config = dict(
    num_hidden_layers=10,
    hidden_size=768,
    num_attention_heads=12,
    num_key_value_heads=1,
    head_dim=64,
    intermediate_size=2304,
    vocab_size=32000,
    hidden_act='gelu',
    norm='layernorm',
    norm_place='pre',
    norm_eps=1e-06,
    positions='rope',
    rope_theta=500000.0,
    rope_fraction=1.0,
    qk_norm=False,
    attn_scale=0.125,
    bias='none',
    tie_word_embeddings=True,
    parallel_block=True,
    extras=['capped logits'],
    init='trunc',
    init_std_qkv=0.0221,
    init_std_o=0.0,
    init_std_up=0.0221,
    init_std_down=0.0,
    optimizer='adamw',
    learning_rate=0.000825,
    lr_mult_o=0.845,
    beta1=0.9,
    beta2=0.95,
    lr_head=0.0089,
    max_grad_norm=1.0,
    warmup_steps=342,
    schedule='wsd',
    decay_fraction=0.618,
    decay_shape='sqrt',
    final_lr_fraction=0.0,
    batch_tokens=262144,
    max_seq_len=512,
    doc_mask=False,
    train_tokens=1105000000,
    max_steps=4216,
    dataset='wikipedia_en',
)
Each number is 128 + 24 x the weight over the matrix's rms, rounded and kept within 0 to 255. Layers, rows and columns count from 0. Numbers have three digits each.

# layer 6 MLP up, 2304x768, rms 0.0351, rows 2089-2184, columns 736-767
091099126124110132112129091147133133162123109149129092113125111179142158142105086143127124154122
131129136107141144115094130093136097135115122138123161106089127154150114131109132103084103145152
121127112119116138148143144147111101137113077196106111136099167134107143140155134084138122156117
161150150129124118119155139133119135105135166134147102186148189158101134091109113150123147121091
151103161121111159131122154150128104173097151101142138106131122094172097111102139134114126098094
144123138100100134105098082132128131173145137172149156164136128147156081133089152129131154124150
151079150138143155157156112149114113139115121104115135132131159142123104144100115127146124080117
083129111122156096136142096093156097092148143132101111159146142145120123144113124097129140154138
099101106139103139132125130189128123119151120121140135152113168196129144182141132119140140132124
137147114102138124113113151124091094104156111136129149102164147210066106132134122098126117164099
095138156041151122166084135156101092159131102151137163122121141167101107124136119084142106096145
152098121168096158169158176135113109115150124124116130147116100170109140109126119066123106158115
112105137137125110113139139154167105132106113129090147118098146123138121092123134096121127100131
128131120113137135169119110166123160151162146104170128115183165166114124153097107142084136132160
142157119141109158117136179168103103110108113168129124124125106162136105101131147106103120115113
158099174140135157082083129099123122181098141131122131135119177145122057126125153132083151131104
129140133136120162130100139133119150109104109138115125126128117181112113108127130138155125160143
130105164118136134112108123118067108181155121159132147078136142129123134146112131127099113175134
104139130122139110128128157160113124085155153094155103153166130125118118137174150163088118136103
101132140063075137125154131131145119109118147131164110153168151166121129114128140075138106133124
128093143137095121152131128139121163119115102108115168169126124101107108137112120151160138089118
102145160104098121132130101138130071103170195150160125086106097154107135116125120095120099102103
094144141125143110097096116120085163090159108108140119186117173122149108106129157152149109092113
112085113135132114111125135125115146117189089141137166185098102109162138169134099102134146127145
107101132104122133092149116139096115220133146151123178155141131159128066116145122126133164094109
150119138103136103108118107122169115145175140144129165144117150100136140136107113129115104071165
072127180098085163139125136138135110173117153120126157075137109101162133075158120123114121079108
125116185148139134123124156117100125131151116103101142125128176100116147143125145101123114107094
126104122089091123107117086112120140131130077146129123112111136134134120154118136090136179123093
116103152134064156148035171153126174156123120173130101138128147119099117127105143111122140138117
103108156139143137109126124137143116168138134103116137145120117126144107121083120117123140084117
154141118159147172134143111107130074129144106124134115150105146176092175124158128142157069128123
127149150154096098127129103105091117143113138071084094158110160152151119100097151093107133178104
100113142120117118154106171168106116137164121130107148126122117150099113130120113073109147123123
115087138118175149165130131137104119147129165178101156148124110171109119123148121101091109129120
146135155140115137088124120130105130158125110156066085114156145163136078096108135114076134134139
141119157152089119168119148148109121133096163169101107102100105108158095162153148131135136130108
104116120146125159091092165127131182129138120139120105144107131126129107133092172120096051093096
113181140100102141170155166136147108156118125120064129099136087148136097121149114124158098115140
089147135131155151158103086111168154147157143142094194154090132130124102146127121107136102152122
158117107146188153121104141139129151132108150112126161120143172139115109089147145137054115114138
111090136135153142115138129136157138161122114133135127122146151090060150146134164118090134148123
137148148156151142130086149173109113129118096121081162131125157164113095132114127125119115125140
112134119117144157126151083160144135135127154144132120142144137120118143112150174167119133132140
126110144112097139090088122094108137141145156134123125107148113131132136128132127149084100128128
091139138126130168135154109165090145131140190147120111210123118143121115122127148105114153136137
154112144114145150131121091146122099147137146164133158111154167103077155082133111109106103122165
134147140129147154128136136120156149078100124156111135147136115171094144130122125111136109136122
130097132115136169124137129143133130140143069110134097143166158131103080133101133124140158108143
109138129174108166139092159148146104183129142100156164169159137118077165130126155088132120145148
099128158120141143160120128159143127121144130139118140127087105158136142151107150109130106146102
128157189125126146106141068141141104160134100172108100155124166109113106126116107105091134131097
133130144098134118141150148106114125138137097097059120141081081158153137126142147134139128157078
119153109147126115118102103140136144107128146154075154164127103124106086115146091086105130160130
154120129146131102118079132132100114150142096130142120102116100122159126138148154083107106078142
111099123137101113143134160136151122144143132111125150071124095108148138134074136119106087086115
116114157154141142160145106140125100128151153128081128092084140180135096108129110148160092097094
133138126152147134131110105112107110137217145146107145103135179172121095177132150164140150163090
124127143111128091157129112113071121128122166078131103122121154141109134067166180109065128125124
139075153125118105126140158126110135119114120124120101152119137105151131118135150136138167127146
115090107159110138170079147145154114111134103127141118103124120143147130139150143109133139087148
137125110119108120097096154131132161094136084116121110123155135090086086155114095123111104151174
125086173115095159107162153123150158138129110106119149134110108113130143122120134104102130151148
124156115129092182111091141128120109153141148099115137110101170088150162142091126138119160135077
146093125141095127162100153148130116149176128162112118125123129142136120111172164111137111132089
047144122131111141139139110148088109125102098143120198162107155144065103138075180168081150089125
139085144102141171139140091145169124169105153143137107183168120105118108058115127136180117115153
134090201148108144122088102135116145140081127102136111200115145147127104161125143119129152101169
131107147120105141125108132139114122123124128119107118132130123136142113136138147144055147117164
135129120102103162147089117149161150133110149121099136124089113158104089156131107101130112151162
090098158137133139137139137156125141114167123162110164138147101197147107058116162136085144111091
129119219144111113084095129195164124087151148084139107121135172114135150151144146128132157147124
072129089151135110153143085176164098123119123141120093117140113158126121170144167102093129128147
101111161096116105121158104159153109093128133111135109131075121169147091116157079079149126118119
136123177108140143127120121134147140129093115120092153138078107099096112095107129104087122142136
088124151100118101135152168129120132142149125151070142118081148100129132111143142123071110108131
124122129120175151157112121160158121142138084146111131178131095119110102120167098087114136079116
137143094171146153126101169124161164107123092172117107113116168129170159126136124127077107109143
109130104115109152114122102154158143132144138137085155113101101142133136108128115106112116103167
120136123111164146176035135150128084152135124161145175155077097148099112083143167091133064153122
121134116121119124139056131145119144115127144132131116166120178160123122143133112091075118144133
099085136110142091140115157110128130114151162092134130223118180125091135158149112130112128117153
106110135147118131122107142105162058150127071136100142147151138108102131126123117117101074135129
140138150130098151133104147106083147110105123122121183162145146105105099115074128128116098156108
120161135060114092152142136149098140118125093111119178181102119168154104138069136080121115098123
115104163125143164143143099107079124119123153140134163105093111112135147085103139139112136125158
137147121137144133106099095124112106126151097124154134198131140152095159154090124154167120159148
097084103116134133102091149135115119161150120091128131120133138086149089085149101102097162122162
100148156093201114112124133123115096161132132157141122154136136181113125158097148140112100128118
136124148140114163090120127102130135190118138139101167144143167121129158102135126163121134141159
098112141148120158091121106118108133142118116109125109143122156143120136168125125123103123165123
155117132143151182161103144119148107109134144113118124151124110164135101126128178124080141127109
106130081123131077143078149117109112097128116155117132155136139144117097126159176095141126105162
111106132128129110143111106103131116129107146093156122125131151131125119148105111145108110123146
090105136116142113151128126175164067106107128123071130134142120138118095086100085145111152139098
133128167083099131150142122142139108133117131165133149142097122150141118120153168116091077132100
# layer 6 MLP down (transposed), 2304x768, rms 0.0301, rows 2089-2184, columns 736-767
121175130127140157116156160123099125129122120125117115119136158108095140145155137133091133124151
086189138109115135165121115109158120111144106170109116122128131093106150118146101128149156114142
098165095108110116099106106131111141150146116129141115140110085116128119125118143145145116100133
120108144121113161134173091095111141128134148110128117123117094149115157151128153123117132148123
108133116122126095089102105103122121087165116114118119144155175155090141133149133097091136121121
095127135123124149119153119129115125124084118096102083121120133116103125108141133114131131127117
130124152146082139145127132122147122142132154148131149114118141156121155088143129130112126144165
134101135139129162138130145143069123138139164125144156115081116139099150138111110125095128123115
134078118137089161123163130103130118140123161087121102156118117147108113137097152045148125140095
096152108185126083106125124146077121133145141128128149127156142105138127127158097124142103072131
115140127094115122146085142117115131155115098133138178156081135134087130112106169168141119099116
142107145119133162102147111135130115143149118150055110079078111162095119139144110119115120154131
160104109150133096134151155134098100119136122176135144112135137148168132139117197151160137137114
106096157136148146133128116133100127098172145144147123158136115121116107136125109149127136101119
127157147161108126122119157112134173105190100144143112131129136151132089119117126115115117117131
119117119147112095118152162131091119114117135139129098087117114132141107138130119140115079117120
146142143148153108144151139128095133147124099126129143118148121117134127164164120126082122123135
140133149110115078104157078149132168099094170108114120139141111128141089130137156112147135099137
128124138127084133109110116108088110131166102130195136133115127149127129147138124132145174156137
147110124121109111133116111155144135132101090124164150095144104105126116149108117102140176139151
143174072114117082100145131085128134116145130104098115179122165137100134127119147140107129137131
171126142154122093129102188127136095172135089153103134116130107118148154138116134147135149116096
144123141120097140107127104131144169114129145099107128098163124127115114163153146124111119129121
137120143129148114149134130117133143149126126126089116093132106146128121130151133175114155119121
165145175101115109124132097089126085090153107090139095092124186119087128138099078139134135169141
154116110113143119100128118126110126130072085078083101134120092159168118097131126172142125175114
084136146094100122131119069121153091130116191166153124108137123154116145126101116097137131126104
127135094135130089114140162105120136109109154176109089158150126197142153125125088141139137120147
182168124152107168153126170166122077164168147115119140125106109124106103128097148102159114095092
145100105131083142124124117108085164124087123117073126088149166096172141124162142123085087154127
142127163108115091160161122082116148178136118142147148134136122126119121146155133104118134127169
102108136125131185131135123109160169135136088116135132112122115108151105137125088115101137114140
120126097138105160132115132042143085138151117123146117128129112149168097112109079113100114083149
133156161127088117112124132138136144165142118129165149109131120111110116130123136161147132127134
116138093115088158143156124115097145129098126090156127134148083116137128123131132123109148135128
134169096074112142111089131120130138092182161118109097161174126152081155138099128173161101105142
130180079168131155136136145140142083183151189132124123116089147153141128126115065161136135143142
132108122109155121141112148140131107102147130117092092125175120159148095127106142118142105123160
124095088121136128134096154103121126172187203102171136116150124177149133098124142132173148143113
163129115149088134148166094125139117121084146103194103116125137114160118134121131119094082148152
141118105092059116143114118103136148157153107087126127140183110113165121110121147130134121132140
123127102106105129167148128114147109073107114127101133121138079117159128119151115115178116130191
136147136104106158150153164148166076138114077116153110089160139128149170129138094118147114131085
178116184127128147129104158145117146147133115154151168125135108103139137180114105107146111131150
157119091108175139080121120134110140120119147120168145114112109156128131060149144153141100103147
131102112132104095120128146074157149081126113100103127165124122122119123156164162135103137111129
110105109107103120150119155108155119141122120144100136159092126113124121090147135149144129138129
109202125157104117113163104117134136145133164152151101100112173153123129137119095118127105165162
148169163164140101123143105094142148141131111105110126111148103103102146127128096136101166160167
117129129142135126103151137121116098118126153128156134178139069114110103159115084129073131089183
135105110087129177151093091118084116143135111065131110127143107145164130147136150155157119137111
071138114131108133138124137119128113151111110155149127101134146132141146138120124150123088098153
134168118129120131126148161146143113114098133129106144149132112103148140101100120094111133138082
101136130126131122110143054071129144141158117114132155094171159114142102109110146105113123147142
143123105133150143122081106150089140137170130145135117140102137125165091123074124182139125117108
114147133104122137156118124134189119112139138129091112156128117122155109119153128127131136160153
103176119154127154122088126101125186147146141098126112129160169104129133165150130123170111159166
110132121132133134127124116137118134123145128128125131124139115126129117114127116107137127117124
110117086138162133107133144140132128085136101165130091100161131126096107120143069129132104105168
116113120130116117098123102106116123116131121141108128122149162112162141106128107136124126136151
149136121098129111145134122104085151130154149125139142091127123130148144136157107179127137115106
088131121185165134139161120106145144127140153165085137130081123091148080157102132134156149134122
145108155122122135162197162106144133163130161111081146140148111089119115119084167155116127160140
137150110083141142102099138114089098183138109090116098130121121150135126181120145167149094177161
137128196127139094135096128132119164113154112116159119111125138138143113174140111112129139077119
159108087162155135138158133121066091126144140105086130131154105096142109168131134110139127127115
114121135100092124121149124153091163145132121017126145121113104143120102106128131141152093119116
135145121119100148103175146138115138131107188144140116169071148169112171097159128099134103123108
139126103125142127121140101103138147129122120159145120084102112094123123136133145167166149120145
133132141169135117174063087127162126124094115142114117118117089108155119089132123120143129125100
139087131096122137100149100123149165125117170141156090174136127091110142091132145091124088147088
154091141162127128141144131110151166156170128124131123119104133143140153160148114118131111128141
112126140133123137139147140118159105169096096113102121121138156145125133204117044145146114130117
183115086124167127184122126104126134167104114128123063170119062162180167147106092116141162108128
114137133124119095122087119103157141128138117113160113117130118129122149110133099139188113115118
104154143149145142137120123144166135135091131125146158151137108118152134106107117104125112113125
086144144162131111094128114128134080136120127130111150080103117157127103112122117118108115100118
152172118100132150152132141144124149111115121097118120099151117131092148109112133111123121151139
143126110099147167148114121141126111183160131161164126163097083137173094107133144145138103118117
153156161142100132137138117124114181117150130116147137146118134089123088136162113098111097109131
113156144125120134108139140156146118100130092146179121124126101120113152164126103123138099127113
147102163144123162139146125080143102131138124156129129114128114155121139129163115134130126149126
160113130086117114109122152116110155128150153121158127159112073180164128140137141138166122107156
158136162156118129096194128127106146161154132105103171060116128107145110140111121149158136083141
116121140118103223146111112103133088145123153141137147156098131124155117120132137129122134174069
119152155122145122156101060140171124142103095114124144113183115128143142116123109110140121107140
107105119112123093150177141113161119103184130121161160125103105140123081114127101136108135115130
137126128134145129138120153136120104129143122109090155090123130120167162143110126132142128146092
147141131111141124126140134105141135129126112141131136120116136138125143127149140129140152110139
146117157125065105105113164118160121126111109085083138119123136141116167168132165155090130116134
138133166119114113117125100140104131101142108132142165154158156106113092136122122129130097130145
077127098145116101096150091122113147123152140187165135161140151139096142144113137187169107119120
087142134137144123095141078121103103121164074089140134140143161094153185147128090127152158126120
136133101118129119137143121112122159136130098120122135146139088109121111139120113093136145105144
164158134148133122137112108082117111140084106184166165190103125182106105156112169096149133097152
129108133142155124128126112110103132118126144127150135180154146155095124141139125109158119118097